{"num_key_value_heads": 6, "final_lr_fraction": 0.1, "max_seq_len": 384}
Each number is 128 + 24 x the weight over its row's rms, rounded and kept within 0 to 255. Layers, rows and columns count from 0. Numbers have three digits each. The size before them is the row's rms in percent of the matrix's.

# layer 6 MLP up, 768x192, rms 0.115, rows 302-338, columns 0-191
106:102183127091116161154135083128112114127164141151144127129112154113108177121145149127116102149078162085143129107125140150129124142094134138119134110145134130186071103070106129127127122082131125169162159143119180110122101124127140118115168150158095117134100094099140047155159155133107076093113102114135131140147094136136126115158135156146124131114144105124129129136145147108085134115109111095137113106092128124140147143125148147106139096133120139123110101113114135104153167107134118119160126134122134108121127145155098117146161152132118140080056115111149120128159104168091149153
099:122093135089126107151118131127123100119151126102135149098125184152137136105084148131125127098140155138107118129134099109103116165108100144079111126093138122120118105112100161163133138107143135138122117178160101162115114128114088095142115148125134166128083119102105114113142103124149144139107100074100087151125114088114104114136104133115162169149142117102191112096119115139152104125129128166135096149111113170123103167125111118154111110150137109168106181125138113110124102160133161096093076110106138094143157089135115101090098111133092128071127136110149104097091117123112101159
091:117132126107090160135144097140154134107138121164099111134122130132128120068092139152136082128134134169172147098119148108131153124134080123128140117102170151154109071106121107154159128109151127121159094157153108137155109162157114122100140113090116137131125098109179130108151122086119126165149098109107087076117102130138090151156140129167090133094137130113110137131120152092109128120125075150133120124126120157097131139145119112071118139127172091129155125074120131162127123079087137115123097142118142105109132136117145108119084131109121119076099072154131118113099114126117134084
110:116157123095133181093164127154109150085109130070126132148122151175108179112119124121140156153078164129132128087100109125128112132132092155168079138138138093120142118098147134145115157110137135129113132123119115133122110093144082084119127127099150128133098142110118098131106128139128153142154104139120112106145139145140144154062141141120087172054115110114184091136120147152109133157152073166144141151129113156134135120167128164152168176134123121118132125132126163112113145126111102110122094108090143116124126152128121116115154106135135131061121123148140148147121116156103091114
086:108121088137114158185084125121140129141123137138134121114148116120165159115199109083148139154135107125093168126118121098121137122168131134120124134151141152153102092144161107166155124082152123145164161170148144100139164128145100118145140100129138131149151130121148148192134144085109096155123150096188137131094096141157178152166175144125138112144131153165120118113092126148152142144133139121144160140142134120137152147137118115127135156120154114119145165160099125063125122165138138132118175155153164165142102154115175147121107123124109110156142102147149131132155163112144128133
093:127111142128099137192147106136133139133116113177108174110088120127176107094147054144133134109148183129176112143163149130139120146124090165129135088157164152127130142148125138136144115122139152170117133118115126101110097097114128127157118126107133152146178165107133157122137125159066138137128159144111081147118134152139084130146163146112140135154097114165153091100142121176153173108130130104117086163129132131091125134140166139138170139105125104090099134133135109118164114119144132136127112083116150074138116092095106113113141116131120105133112119127118114153125129131080140166
102:140139148111124090107088127173115163167089112118150157150130118132121115100139148142121137092105157117135147148120115133117131111093119112138107129098093144137120122153151142107097147156158137098131124078102153102131122131133087120108112120142146156085127115151093112092179119096090172107093111118098138090108136131132159129105110098141123144134140134146147139089091151115141072126129114098156136095163133111135100136081159133141103140092099143126172114155138135130117086137147105150102077106137116125151108168134155102174100112117100144131091100144153102083085160145100076099
099:135149152115140119144153112108154125136099131100104101106139151134114114116110119137184132143149127171152125121125119129111134124147137124102128117104110130135151132091129115153116132076110123121088124160133101150135128126150137144087117128152073135105106106105156117129142099127139150130175116143150119111126166107152094091125165106127135117089086114127123102121147122174107142134109107133128151103139150174108127081154110169109110150173104048161124134157154133136131123168113116057109114126059123144117133121141073097107145096111159175122121092101068127143134114116153107087
097:147076124089069101127111139111134118156125109160117132138149141123124145107103180121122149134134183181145130114148125097139167102096111141117125141096139109139146148147123097139117098126081149109124131113154154127118135088182144107148135118136131169117109124093111159156149134139143143145125133101103158143077125144127075116068126116142108130098101114144178140124135177141131127109150120137098122136173126139140111155155160134149110125138134106155171173103128103120126127187147121111164134150096143142159140153189155114120126087106133117156134096170135136123117153176165107117
098:135148111118144141135091124125139107123113099147128108116155123134128161111135118159144106115079125122109081083074171091131096125167145100116100111128133148164115102123109126134113149166087166106119139125138127107165116125185108083097114149195111136149114114095096129127167084132124132129153126136122155114157108144088132141129139087099102136090110138148142138089134129071084164111129115116151121110149111178136150155150101122108142098118122113110150109112136121131092131158120113167143142133129114139134124150103124106142105155122151135133141112175153140075190163158100089162
109:158126124088115156127140074168128089136079101121119142162114111122153114112105144131125119135096151120112092125099172116103145137136114167091086096145153141102150091142095118140161143136175119127116164087120135114109122111159125104150111142144114177131098124147180150109109134143113127139122092154095112137073152140088172182108119123134132177106101109129100161163114115135128117112081091121129136111152132091152153110118158130108140128110124097155131167144104101127103163097142101112128152096132113082140128150159145104150087096166169151127145136113116143130137108101098145133
099:142145076138123111170120112152165050165140108159157144130167126127138126091134087154138157122125143101103117125130126123142111123115064174114134165125139130119117110136174139137110149061133153118140163109120127172162183106139122128137143129133133140149141123138095120172171118090090148165138171124122124139130130116095170135130150127148090146137153136142156146132134112095153144097101139153117109145129135151128143092126131125139110145108154120139160130055130153155139150107125142138106170124127115111122113156125150180120144152119160137183118112086107128082110130159103107117
106:110139124104140131149134126135144109171157164094129093109134132139105151122137159095126133147083136135108143124113121151135156102111101099109153092137128120152122123111099169140086154141129158146109093146161119109117148116117103099103117159124111100120147110132120043102136153143157131117109118073165096145115117111105133123183132131068164079088174143061104109133092129109139117134153101154122075087161137113141143150121140102098140109115124143183117111127104155128114112142116177101094132116133131097132118136126133128180124124158123154118132105088156097130140145119097116129
095:136101121094090115117122154116166080153080091139078121160104090138121137121139109117150127106115186155119092134149135114085086127126069112145162119137140149129105132139111135136122114127134141112106133180122135114119129161140178131093074125108099112163124097091113120127106129119121138108159140146114138116119129086168112143065135097112097124145137124069135144135126085114179120106121094125147121147093105125110105142113111128141110150165143123132128148159121115112118123105174136102109090128111116132122108110155064135136127202110113123099139138126118121149125160111105080146
101:156106155121132113147144158104128131073127149088125144137121129114108160151120087111084095161147103134164151138124088128121087138099135103117136127105085176122146117130098108136113116087109112142117151159148149172183121115107159118114162120145147130122134120100095111149124151166104110085144114120129139154121155155133122131114114121144147143147132159094133124135157126093098121132161083145131141124132144138102133125105114115168126149138147152085063149143132079108113142129139163140118147073141128163102096105135144080146185156157150107085097099085165094132132159134159139141
111:144136165149139109108119090134117094155128103104129115092133150124088129158132164117110123125133153165105121120109150117063112149097119121122162160150122063118101134152111174078117159145134138134106125138107152138110111136151115123104118114111116148078139142076091168147148144121162084126140115112121114159117096105121130160109089127089131097112081101093140105121130101131156112091113125134072137134149128137135164124115150117119130133083100092089152164118077151133095107098133113151110146112126119109106086137168135162080136133120110095163116107095119111142100113112091113148
104:138160138136145158144137155105090111156123128169177117100129163096204159101092116110131097079148100156122097098171147133101119110111119161118135090146094149102142130122158109135094121143083134107115114113102075102135124133121115103138110156091122140134148062083145186109127131099127149137141130113139137106115132117109143117111150150128143114117123093140143157139109146127116094112117133127142109144120136155116112110118155137117157138142133127167113045072167101144158143102102120118114085128123109087119105109119105098106177134125129129155102112130109128139133151140101088126
098:094115136140117068101112105081098168120114150128117115155155118130137125068096125116124169164150124086098143102142123131118155148107163106095151121137131098114107148187097123176154120136145083133136115151101110156161117105126101087138092112160095146137096050133156108085139159166132136171099137082119144131108133164083130132149095151120133136145105113114102124116162109123104128140125113145131145117090137147138107120132122162126157103128121107129132088106133140084119121168111137092097144135127176144094134082110098138121113111134139137133138123131159169122122121153133120093
115:124118086083200153187125096121122129115105145164131126093136171147102162137091117123155137179107132139127137133119102121111116148116113131133120132145172157138091139100151117169148143137121151135116154113142141179148155155123175152111151158116141132163134111092099101152129139139121130159129100162124115130159128133175160116116165138132196134094120136157115145085112114122086099170105123075141132130138135134159099155134099115161153128113177152149149117144121134135163113150114087132100171127147168122144112129137104118107182111124119149112101130119152135115092162132124126151
090:113112127148148168127134078161098129147100129110140151117120100100121141127122143178142156111093120109123116115159152119142158107134142137070139128139125106149122128158114127175135159129107167108144148143148114181123114104164160131118130133139134158161121144105155153100130113135124097084139164147145131135142110148142142137108151132110111095140135141104112145130166115126208160163151167135126112142060102131139099159143094147137143137184140136143163135104107122160143143125113114097116162152102126132082089166114119154104102125143137119152123131073108080067114133094116085132
104:093112105113111150106144126109121158128183123078189110144155114141124147166097129131116135095133136140136179117102127160126140098127120128146136107132093149140143121110143108091123160112155129141127093129138135099141147118127145133059083120090129142118116126097110137131150106127119077098096126133120136086123128161097136106141112161150099181139127121126141124132087132119102152141149130116128098102125120122145115115096136147080134068107110118192130120149105090153112122145149146135143108124108168132139112096083123154167145084140171108099080112108171165097112131148149112079
100:146114121100138134167137142121115140108072117139132109161114144102141114101086104097115141157117097125113150140139121126142124161128149132146162123136113163160141146140100094156108157090100126157133138141168123136106145103173066122134169137114113112103091178090167135145097118159121100095130126086122142134114081122139138173126176136127134148092107123142163133078111129111154133109104105090136101130129126076125156121093127134098126135102190143107099102093099143094152157146104153097138107117145136138133168139118123124080119084116125089117086117181123139139144148154117141136
102:114165128091137119115120128157122170131115143082127138158147106111136119130070117099101128099122120108088087102128158140072158100148153163113123129138153127127130130114175125115134134134123104156148156115136129159093121117117144133104135198148082128087104126151091142123099132093132170128101090170108094172129119140129110114095129112135113120124172116115129158115112154139116128147135117165103134100096174123194141104134152098131136124130070141119119099140118165141126123180129094096138097180155143101111084136122130126130141095110157158129147158127118109133130101092168153126
100:132145097097128117190133132148164137105119140135113057115103099132121121094101093088135082144120063101162114105143131154151098104140107106125173106131081119141121123117122140129106139113135127108100149143124124062087174156151088111129155110131099172097118095149123162088130159082115066141122109116102133137102097112151101100118160135123133117099109123139101149108122141095135119098113121108141117190143103130108151140113087113117098099144151086131121102118092148155129126166123148125150136115101139142129115133130135136133118112122140148107107132157127108132075114139095095120
107:119131135135133136124114107155144083141115133113135123122124142135161143131143105130098166163118135100089099121126162148133128138187138103085102132149105157128180134101077164181132112086114154134149128123162161119122100152147102162090082147121106110122109136164157150115106154110129126138156101093134157133173142146125084091135141188079143125147166102118133133082134113116106118116127123141118110129127145123132099144118097127141170129065144134139131147088139135081128115165141109177135098117126138089117161136127154117175125097101138088130157073144103125144165123123140146130
087:083140148182073135106114126121115110126146098112108153153164148129170060140151137100129183129115129158117131134125122136108187124109108121160125114127131169135168117118122146141112125143135139127156162129168111100146129100117119150133139142150105140111154067141142096120136131122114145147154166147110140165105122113186086082127156154158086155114070105144118119138102139152131191151131100173133148157113130099120136101175117119063136104139103096135113098089108113125142130133129137084141108151105129156147112118149134110112127098125121102128126119155127139133124162120131122168
105:155110154132129140129121147145134135121132156113141085126143163136119121133106108173098177137153135114133116140098140155129116142114152142073097115161133128140179103148142144106159160111090150138104170097163122171156141143147115112124120136121085089123145125144107133115139137155113143116180139116132129129108129108177099058109133140139160155110196138151142084138096123085080153117101162146140098149112123129102164126108118147143131094132082177176105156180137143138141129148106154117117125156148145167121138143131143121126102127094160129091099123150103113176132126152107101130
099:117133161163144115141093062127147122130092129134107123118148082117079144117090114115091146164143116126113141159164156095139140144140098127115137161120138105133122117097152097127113118166105125136170068127102148103157154109075134120141089131109119123131124157112126150181105157122150112143122148147156149095104082163108142126107176148088113095153093105139145141082149091107100120083117105110149090101071121148096118121158126099121105136119139105141100102123130165125111113107143136133154113140141094108110146094122149123107149092135140082108146133145103143100155160134149158142
097:159126153144149169123073114162153153130138099172131134146135112138148174105116101146169104144109186148090139118119123158132174092121130122142086125124107103129167162132177127119117126128149119135139138138134104147159172128156157114154096133125120126155164085098125138148149137148099105139111121131150148110101154156118133119135185115190128101102117120093118139103105156159088140075129090133170125132132128116069151113134162120141169167142144170124111123095105089121132132106095128131092132106148115175179134126109159123143103158146108122130132103146134128103111154119145122129
096:130129113134137122156112139129104134158111080133180143138105147110121114129118163109164118117178175137127088123160154134118135152106150146158177149173139160100109136147141170139123113148172117109092152170137127147137097137148154158077085104116118107132135149098144156129156153143144200122134130118104125141088104132146098133151121155150108138158128136141116144143142139109157095158145138147168127117146114188137072134133146103101086154097139124112081161129133141097139103106100117168143104131101141136159146125122149137095091112112144112131107106174140099114139096174147144141
106:139158133132138111119131101120124104147084132089176122142124146109108111115124120116160131172101083104135130173145169136067136128165125148121110161155112148156152058161123134162104145139111107139161094150107138174174145151140130086120112123149125117110169109162146120135128155096116137150099139124133111060123191111109153154139139131099134101115104151148143158145083112099157108133124104108123135152155150145132144128110159117137114156129114116141117048120141108170166153134136120122149107144141132100155138141124118142127132126145161142138151117125099102143154137066101103109
094:204106139110110140102083138113105118109089114122100122119176132063129119149129142126152108119107140125131107112130094166130170116149138133195148165112108153115137113141167093142120102112159129135126177141140151108132083133111138134137140113097108095141130103162123099139124147107102116118128149100114135149109144131128156149111133103139104072131153108092138106134114075158150097155101137179119107131117081148134108093110081099170129158124142103129120118128136113141137114158157127114113136109138104152109126090105144078176104119137148154107141102135139135052114129157121114106
099:136141114105117118103114103136144149097133154104120144139156104123161107090145144118114144116143125134130133127143128099162127117125143136119116121116125097159136102122148129130095141144167172148147162139091110130092100103045108161134108150130108136094164136125165135108168112116151134155137128151112118103161108086126118120130158093143116119168116115073116101127145118126123093161127151121131122131206083142127157095155233105117090153104124146115132130187092135153167147194135135150133100129150103095127117136112127134137122113142143133123136163099137124114123131145156135099
097:132127146105103128095119125133151103159117140093141085175126080136102146111175121103119105109107129115105147057112097123111131142135178104128100135164160143145134135123130115126103145165133137078113125128106112118122145106158105181141145133160127141121138129130164137114128146159105128108130112131132124117158109099172121111113103155126137110105111146154109120170129073167105137148182072193083114136154125117145146183123092127075156138107115118120117147165142115176149163116129098131167164162130106149133100099103134129116110091098123105102125132126117110108127141159115156117
102:135103112135118131116126159151122114098122150170145113095156148121139163141098127110138110132153133166124094099153128125105108154118105134129181091154157134083120130118134138146154119128130139117142144108142101125111121156175140094131125099175152120103118128130118092137145142120129084107110098126154114115171145131145114163139107137108121104106113106126107135115173158076154196100155133108146142068141145149106150083134158111112161124120128106081118102105095097119088123148122089101083115122144153135139127113060162080093102128117124114115201110130143127145177129116127113150
101:127104137114131125134179120136144143150110101154133158081129172143160132116120106125150151140170130135110094093081138121134152115114112128142140135134106145081123157111132146189124152147129136136114125106144067177118118141116122136154098140131079147105144133125165112185168112103128125064125097158147146112135118104121083130091113096122107108160140104142106130085147109121151081132071112145185132130151140127102113109153136138137157121095086133120112141144137154102078105148130125145103113100103111153141146122113173149070114134135094110133140105111150153156124074132127124124
104:114153093118087149105162140169092110162094131129154131165139120140156119146124161101130168165111118128084106128117133097119135116136147133076106134189150114118086123159109150126119105100134108094096138160146164140079095112134113141162111139122139103183116057116123161110163126082143163120130124145130125121139139125121101155120105111148091101160127132141150094133133103111116117126115121171095130128131139168168136109110112126133092112130149116144125135111096141158125192085118149128129090090115142115151136128119114133154134100161103095130193125109178105109132116120129163121
# layer 6 MLP down (transposed), 768x192, rms 0.0549, rows 302-337, columns 0-191
103:109140128110084135158118117110114116131099120117124136120165103153139109136113134170146123073143115100131113130142103155071175147160145116119120148110114091121183155125105088106162161130146122152133084136140116126137131111112150115150117100092130091135116158109126179096111119108113146129161137197081092147128123138134143124111101113141121121126106121149143114098117103120185140091136129134137128132117099093163179161133128144126147114177127103077146097121113110165119139151114172158160110161132132168137098141156113113126109107144097089107090161149112159118159164091131104155
098:090118138075140136152101139142126130082157156085152149106121111091136146157099109100178129131137169127151110160081091115125121127109128121139126059120108143077150133140112165127154165143125131068113127141147135112148127150138124128106164113133124159127054175148074108105178115147099107138137154142102128124117136099149096167111105119130112158124130091108103130162161159070119147155136127144116112139166173132120115158127114129154148132117098145130137136128149105127141115145136143150141121154125147134137096078112121142154119163114127132151148102095136143119137110104130120063
088:123111129140156115110128143125121149118088126124127166123106132170137146162181139070106120134101141126057143168127124137140096125112157140175123132109117107098137209158101098134157100144095155135132180122120127122108101104146152129116095126119133163122120119157097151099110092136172109107129157126153152134108126138126148148148114183114134137163127112080145101114146122149128102132100114103137121168128152103167148140123143145162120079150072154126122129175128123146144150143096126108110110088131138098158104169105119101106139129114143085111136175103128105108147102093127127134
107:085098107161139130100120165137115191128129148117120130163143136120100155125118153163080150155125118165127118154139111136141108118138148129147078111092154142110143115141158088105131119108108150120140122133131117122091098109111131137148107094156159105116146133086104124111126106131113086159179093138134107097162083154147172168128169109138132090102111150149112117119086157086124119138125093120119088096169117130129083105126148126169132151154097150098124144129139105149114130137123191147103141136107159098123157127134185142124119166151143182138131151117108156111115134094133122174
080:140128133138152120077165158128140095098163128121091123157115119149096112125101155118095106123101131134145100141163115178110153142121187108128173152112110125122138168127122159115121099139117108137110131119098146135131095165074121148121128095141138081150151138095163125128098138109128148110133125136133090122092167157106111148142102096110108137110153102116118133111146130195103158130138174130130107123132126195141125139120114129128143131116145150159147148129134144172143087064083102110109147124110144152170155094123105086097096147158143155146116147142149173110129091141156158118
097:124133118106117110110160109117140108133115124110101166130156136162088126132117146134094097109091121118109122120145133134100097151118140098171103099127079124161137162135137075167093119139140133099130095115126103129155141150128105131119153124129152178165123144134182111120139116111156176107147106160167138116156147127178138130173083132158116121123082146108147092152161137138142120136148122124160151094128150100132163090095138184146140118072112143142117115126170130103121109090102134134123101171107141140167072104157113121147109158128120110115064148117126116145138133089163149128
100:128142141184122140139133162148130125147150170152167136092137128129134137117137120118131143093130122141145166120137122039095120113132126099167100134109142108150140112123146142141166107173147171099159117174127159107165078091150086127124117135139102146122139097153084129140123107125119100144110100143138176127126140144098150153103103087144178109122138119102142130110118136157143133113140106157124128147130156107127106135140138152093127100094145090141120099088124170094121125111091104126165161109111142131115101095123116124140131096096110091165108117120165152132145204098097134110
091:156104105116118126163140090152105167110122164122150132143116100126126140171143154135106100096073151083152131169105158140156107151143150131116115141105132118147144156133118171102150119177140156145146136128109125117163097145134086179162151107099115114087126151111148140122140131096136109131099134163120163124122131156118111118138100120121081087174107126105109138133091096118133118144107093153102097134111094109107095097078094154114151092123110165168136105175143123107117108143137184161104157108144103094134079110112120091131145134151140107107127141129152146118133138135135164176
102:112128129110155149124193148131126101148130137123111177090108101108111142105120117100087109206131146118133125092092108099106142136134140140147090152152157117104143168098110127110127091118135162135162185124120100134120170124094120114090058168148130131104153151113131113120127156126149132154127134109110100106161122105160120131137106092194126142156156134131109152136113112160145133160172119167172103106108125133175122119156141110122152159144102112129132092092141132135114134137124144120140138107143094135082127101132112123156111105128119137097152153114137102080123100129178156115
091:097134096136159108122169119132109163113161160136093122134091162093120105143141142124124123090136142131134183141165131123109141159132095165149137129143140094100161144181138114104127117071111142126167134133118125167168141119083117129154113097125102096116139129134111097123124128169121138105134118134124092152085160138154120137146141139140119158143132130124125083148130089145123153114141138111149125122135164102119112115118123141096175120115097168095114121129116199108165149097164148119112160110151128101134136078165153100131115135075103124086106142082157118144118131090087180136
101:109111129133155094130107148133123119130140093134125159132174111112158169150131096079126138136137125128146097125132128168124102052112142112152182148114130115115126105083120203156153136131120122124154120174103158128170156137156134141144112150141127132167180132119139119108187096125113103087118172127110116128114106108147072152135126048109132160097143084120123138107147102126119128125147140134124093120142093151140135133130117149148181096129178115106125103130111160112129191146119094137130116130123114119134115108125113098139136160115098104128137123118141095149132141094140100110
100:124102154131131126090121171105134089117140133126123127107115129105119106158121177116112148112128152152141134156126143135126134112121154154122114172128155118116139167110111135135168092110096115188079109140154117126205105158097095138101146103061084131094066141135183121122150156163154115137145167101104130120184124133119131152093130115137118105094099144113137114165141116127064135129114136163109146151135128136116122112131151086173149118100138120116152141114115147071129147087120124109100102135137131127120137122107104109133134109125109141148109182123132141118151135104178155120
106:122129162129128092117102162148170114117185103083089117128154156171116128161122138109120128126127126136127177133138146102146178117113076125080119095089118134115079111100138168085087129123109196120118129105121138117135099131154167128079102129153106149096104146129138124134135110168147154147146134128144139103129156130136125174135142133088156099115135132096107122173119096094132095158165135146125194131132085127131109149096117102146132123085131090110129132146135115121105134134141074157119084149125136163121122136136135170129085111130159158127147125154113142152114129108136140140
098:128148134115127189115095092134114142134164115140153143135108056121099183123151088140138108118126130158124126136113108143160168151137178131128108117084155122110119146124147118129123125129127128126144074143114125106093123101132141084133097146109139136073129101104136073166118137149128134126143102089132115149138118118107131081116136110154170140121141128160131117081150178157148145133149170089113129106128166123137111173088165145149150155144084099107151114099115152149126164151124124145118159104133111132143141151147085103174125072161140115132123097141149139118111142092092114148
102:114142112123102144133092143085116121154141115179113111118131131125091119140145116137155125106152133168142063130119131145102163132138170143114146119111125083110165145095117124150109161138123125090118145137137139099154148177123155128150114140115123103104193108190125120145112128134123118127128176090079144114080107077128088117121048140088159113141126096136135132123146101133152141144141151118170119153191124099120102155131166133093105110157127107155123137089127154137136117164130115150119148160126145162108122140143124115127129123111136100139168128144152142102099160112104080151
115:162141148159149132101077122141166094130127113175089159118149162128104111126118178141131119151129129164099110156142099116102117142155116105140141123176129085115150138118126119124113128108129137126179126130128157148148091125155148106149087100177107123122167070122122138169113106152167078098138150144105153142100095127105130103153100143121142090090103174144127104107111110155100086110126151130106153116097126130178184172113120164131130139120129107146133149145148149096155143113064127135132097107124134098143110165147114133115100143092145109158134116100099132125110145129109098122
117:155147151107123137138124112096116136135135109133073094111127155160130128126154152182124114156118096107116149176153110131060124153135149129118104155173140126120119086087102119117116125145155156125110140146140110122153112135123114116211121183114131149128165118141147136144101112168068157115147147167107121117096103162144110141142138114125111138147147179138142132140165139127123089103154139122170130067119098122166090114138095140131114110074133120101101134140104155122139106103156095125118117144147102123125167146134129159110145143121149117100094107075091119149137107135148111154
104:119104148062137137129099143131105094140102064161126101094130128126110181184134109162150133138147126151181112125125112136093113107134090164141131141137116104111173117120122104100130116113114091127108134140152144171137120145134166165102097157089160129113121131161142126111138080126142110135158113141164119127141117094152116122132163106108127077128151114148116158115056120090142180120123139136119118166154116103167139144141120117133174141128128138126143147109133122163130095152136097156117085120144123120122123111137164120117180147095116119110103094108106129138131145180102176106
121:101114121079105126134065116137142167161126173119100113155131113097109149120071128121091122149117131098136097136109110078119096133121116122167087165143157105152114118116147128175144148157136138138129149148125131162131144173130093179096122123127140121129133129062145129124199136129156111162103127119146121114185098125123154115143128117147090085100107157109134164098148121110157150144111099123134142155142130155144147146131133089129111120096143130095122139133135112138126080123135144144141125115131137077115102126159110097164127146164124109128097141097129142119114163077168149170
097:142082152156127086098128174148110131123104145102035150125154127093127150104106137162128094076137157106168134114162112105153153117107122142101136156106100114163131186127088139126160099155126163123139142133126130146155132086105127192150118138155115140106108122132083125124157093151138130117095130136126089117115155112147165126076104124135143150136178133144103121152152137111146143145138152162124100101092088163095119138134133125114150156146130146110106112129141132106116155087123143107120143128136139145117124139103112135099133125114123097143136144136083203149106116121139157102
102:137121100130136131132136113126119107160095111135082148138114143135087138098112159123087075134126172130145112141095127095139144190122134159157133087135138149140125117131109157134111132140099107118109125096121132138090119166167153134129145135123132104112103102147127153110146128115137125156111104186100141119106109157143150151115118185144123139150112156138118177142129116091139128141108130102124109124129101122140113169180106163123109104113102116114107164086145140129154162087165166043106132142137128168122113097104102158111134164076161127130083143122186131117150141131088146140
105:118113124123110137110123156097106121105140188115115168152143109144146148138090139149082143176175119149173138146149115143135126129117151139120145123154131123075165115119099195165071129115136072104140141153096149139139118162100140171129139109127151142134123124118145123132118082085120102106142169119094096131083143113106155119113113106127108130130132111118103091143155109144122131084133130129114174077129119119189169121123135151122102134152133116168166156127124120138117141151125168138103145115121120129114140138180142103109063180135098134151121113154115109122132118105091122150
097:096108146150116131149122113147144123095121101138120164135135122078119122147137113113185144099173158129140110111117110166095129095140114141148121093159080112152135102089105145066118094167093094100140104107146164069117157068118108127142154132118124126163134129139118148145160091139182131141130163099118123112150144135129134144137110125102106113120152115170134153154148133078114114110136156126115131088140146164081137121109168146146174144147128116102126124098099137126125115132105133150123158169119121127094155160131140112121121084114085137129122135122145170105161135128144116202
092:076118121141088141104064128120132146146118106114113147111137133131106122104091161137126139149119126108119104105122093131118095148166150133115158158124082127154108114138118127083132123099108109112151108143160104110099104112119146147173150142131130101146114089143182125172084107158134141100159168142150118128110138119111150145163121144146092158119098140131115140134154132140127123126151146120092124114127065157159174190102146127097156168125115120108171145111148130129132160106143126111167115132111159159129172125127101157122107076142084123108157084158115121154177126081139111142
098:149115145128151113100120141138096115137121161115090111135102124147144105142146127143134135117139125131101164115144091123159103092126128125164097168112131144122106137169190182136156087120103105093137143135066097132113096146156048146114114102083134141126121147151098134133145091138117127106115078108136107143102092133136150168166131096106138179104129134125147130123142111138142168163118136126150150125114121132118105066128165127133174116140132181081108122195135151114137148103128116102135137101157100137148141135130175138143134145092147126121123157140113134082145145117111139099
088:164124121123174161086093145143123085133112103123112123127147085132147126131138111138125108165164130117120159108143134128073123115139106132112136122116145075083112147142131149118156138140139140119136083119130147085121142141129138135166152150177137116106114133106171133138127138120154178120086102149150114108143135147126159190156080099119123126165162177117071165077126147099102130135080110110135122116130162124115146161112145177097132119113095139133182136101141142100144120126126084159139105136150115153124107165163136137131100130136106119124156100112117185074144123114120129115
104:081100154116076154170135139079125105120121113095144099125157117109098130133131119085104125138132103128160109162135141117128117063113125149109137135123098172161143125165137122143160152171116153115100088117106161090130090101076131178095119128152126126146105111113155140097108118150145155154090146160149129148153149109144107090105111138149149096154140147124123087115138129133110169140106151125101116119175127121113114133097136119122123110166082110128137141127156124119186094115114146096134162121151120091176106133160128123121140127119153167161096151150164110125105144119182153145
103:079128087094145104126122143104156138124107129094143157139113146133121152126107066170160078075118140107136157102098113099112156130075098107138109110162130173134095142133108132148112108097144077116135152105149157134144123162106159158128107153169125152106102145132133158104164136137161141154161129165159111107118123131104089148121081116111141116145105134157108121158140108142138120165147115123107136133107147081122087140109090140144181115141129121114160146129143143122159166149162101158119164103141120124147084122115067120130150146129145121106118146147139136080128109171136139143
097:162139112140134109148154143114109126123121107095109104115128163149154176145121141094102121121116105101119088126160126115102142124112129132106154170143151157166100116124134163130129088163108174143131164113094093118141125126159154107145105094126133129120113094090152131133126124076150119126153148108110120113132112068088124125138092137125097155105102120133156143158134068124095123123126133146177152071107108177165132135143104162117108106143118115156152102139160183127121119161137118082118136130102142140121116167092069157110161164140118139133186118096134155153093144148135135122
095:106142157122128114132108115123128111105104132118125188137164134122089147097130090117147121123119120116105121135117131111153159120151116131140111130090146155092113146101115121152120104119131123109174135116145170113141132128153155091185107163102115134146108116123134121080093105107114112144085155142116146104143154145138142090124115122120123121122149111131150166158119140179152137137161170123114106133153121140127105101072145095129178107131113143132082146158123106136114084166119137071102114086106098107111145094123119171143142107136136123151128205124137178165156078173170151109
103:100154125140136164101129168165104138141116164155060112138133107150143153130131121125116098110115144108166129151118150075187144116123125177118126123088125119156074085139125126146085113075072154159134130125162172110128114099127110168116113122113113095158124155092168142147120134159143130178173140085143109136145114165137095124148157133099155154158137091145153153129117139093164139113121122101113137139092117157101099112103126125133124121098072147113124125122087121141126106123131141084160114156110116122103149118137140133118115170135120135140167108128137145145138127114175113110
096:124142130153150119135150074130160133160133105145074129112070135157151086167123145128108165104124130114125119126144169088121107097109119136134130135133145158171171120132073128099122100129120152112143098144097135106095117130141110120164136126184130102131131130119124131104141125157077152096114132144095136106155144088104120143114125157172168131119142067100078129140138071163144140139167131095095147171123131131105134147110137143085138130134144123143119145133143111116175166110124152171131112132136154142160117153126077151082146079149107131128170133119128130129121107163093120117
099:133124127144123152090096115095117157147180143143150119126156103185083124165136111137131162148090126132148130119135144134136071138089124130135183101133125115138125075152127082118128097130100116119124177117105137146142148187135189146134088135133138116158129134100146163125106122103096102104131127129141158115108140137131121106114147143104188141131105121169080111136172172119125105115117129149126113119132107121136132102158077158118148079104123080135136156105103121133116135133134122085129134142110058112156170123127151099133165153118156111126107121149118123104135174143100136116
099:137135153115159092089161089110112157129137121104112136110114139151147158095122149117118041118183142112130114140119157136143086146135114158128116121174144124149131125108114112145082134176161108159110127123167125151141122095159128119141157155119100113156151104116108139126103122132113141091106118096128145112156133166163153110151130110095117140146120116108101070082116148105144169169104125102156103105157153130135124076141137144099156116145162145135153109091135117098125139112160142161175154096146117169164146125113150096121148106092114108121151150139149134170103119117133085112
095:108118090156097180157152079097132094162162107155105178147106139114119097157147145139159155115105110135101112122128151115083125150142141128176114124135110118133171060123114138102162139148153171155138120093113158100107153133170096136134078119154131127109113135106138116107180123120157101139146130156135128144130093153125120114099132105140142080087110110145142146147125087169155112136105126141132133119123099129137117126140118186112135141133129149123134105107108154145114114071100112181135142138118105134122124149153120113118139163105141191123124129108147114102128137088067156117
094:138176120151119130138115160105133127118134157078104083129141132112098095108137125115123101134115150122115171111155160078155116163152099155134151154129113143121074131121116159183130128109089138118089144149123138146131132104125124178152128129119142128136074124129165099113103142126156105117076133110117148144136138142177131099135136133141061107121131121099135055091143123182133124134091131116093188136120153125119157151104127132134127124098133159102117116095108096164122140149136135118139128140167151186087102139142173111119101156154106117104119163157143147154125128130106106137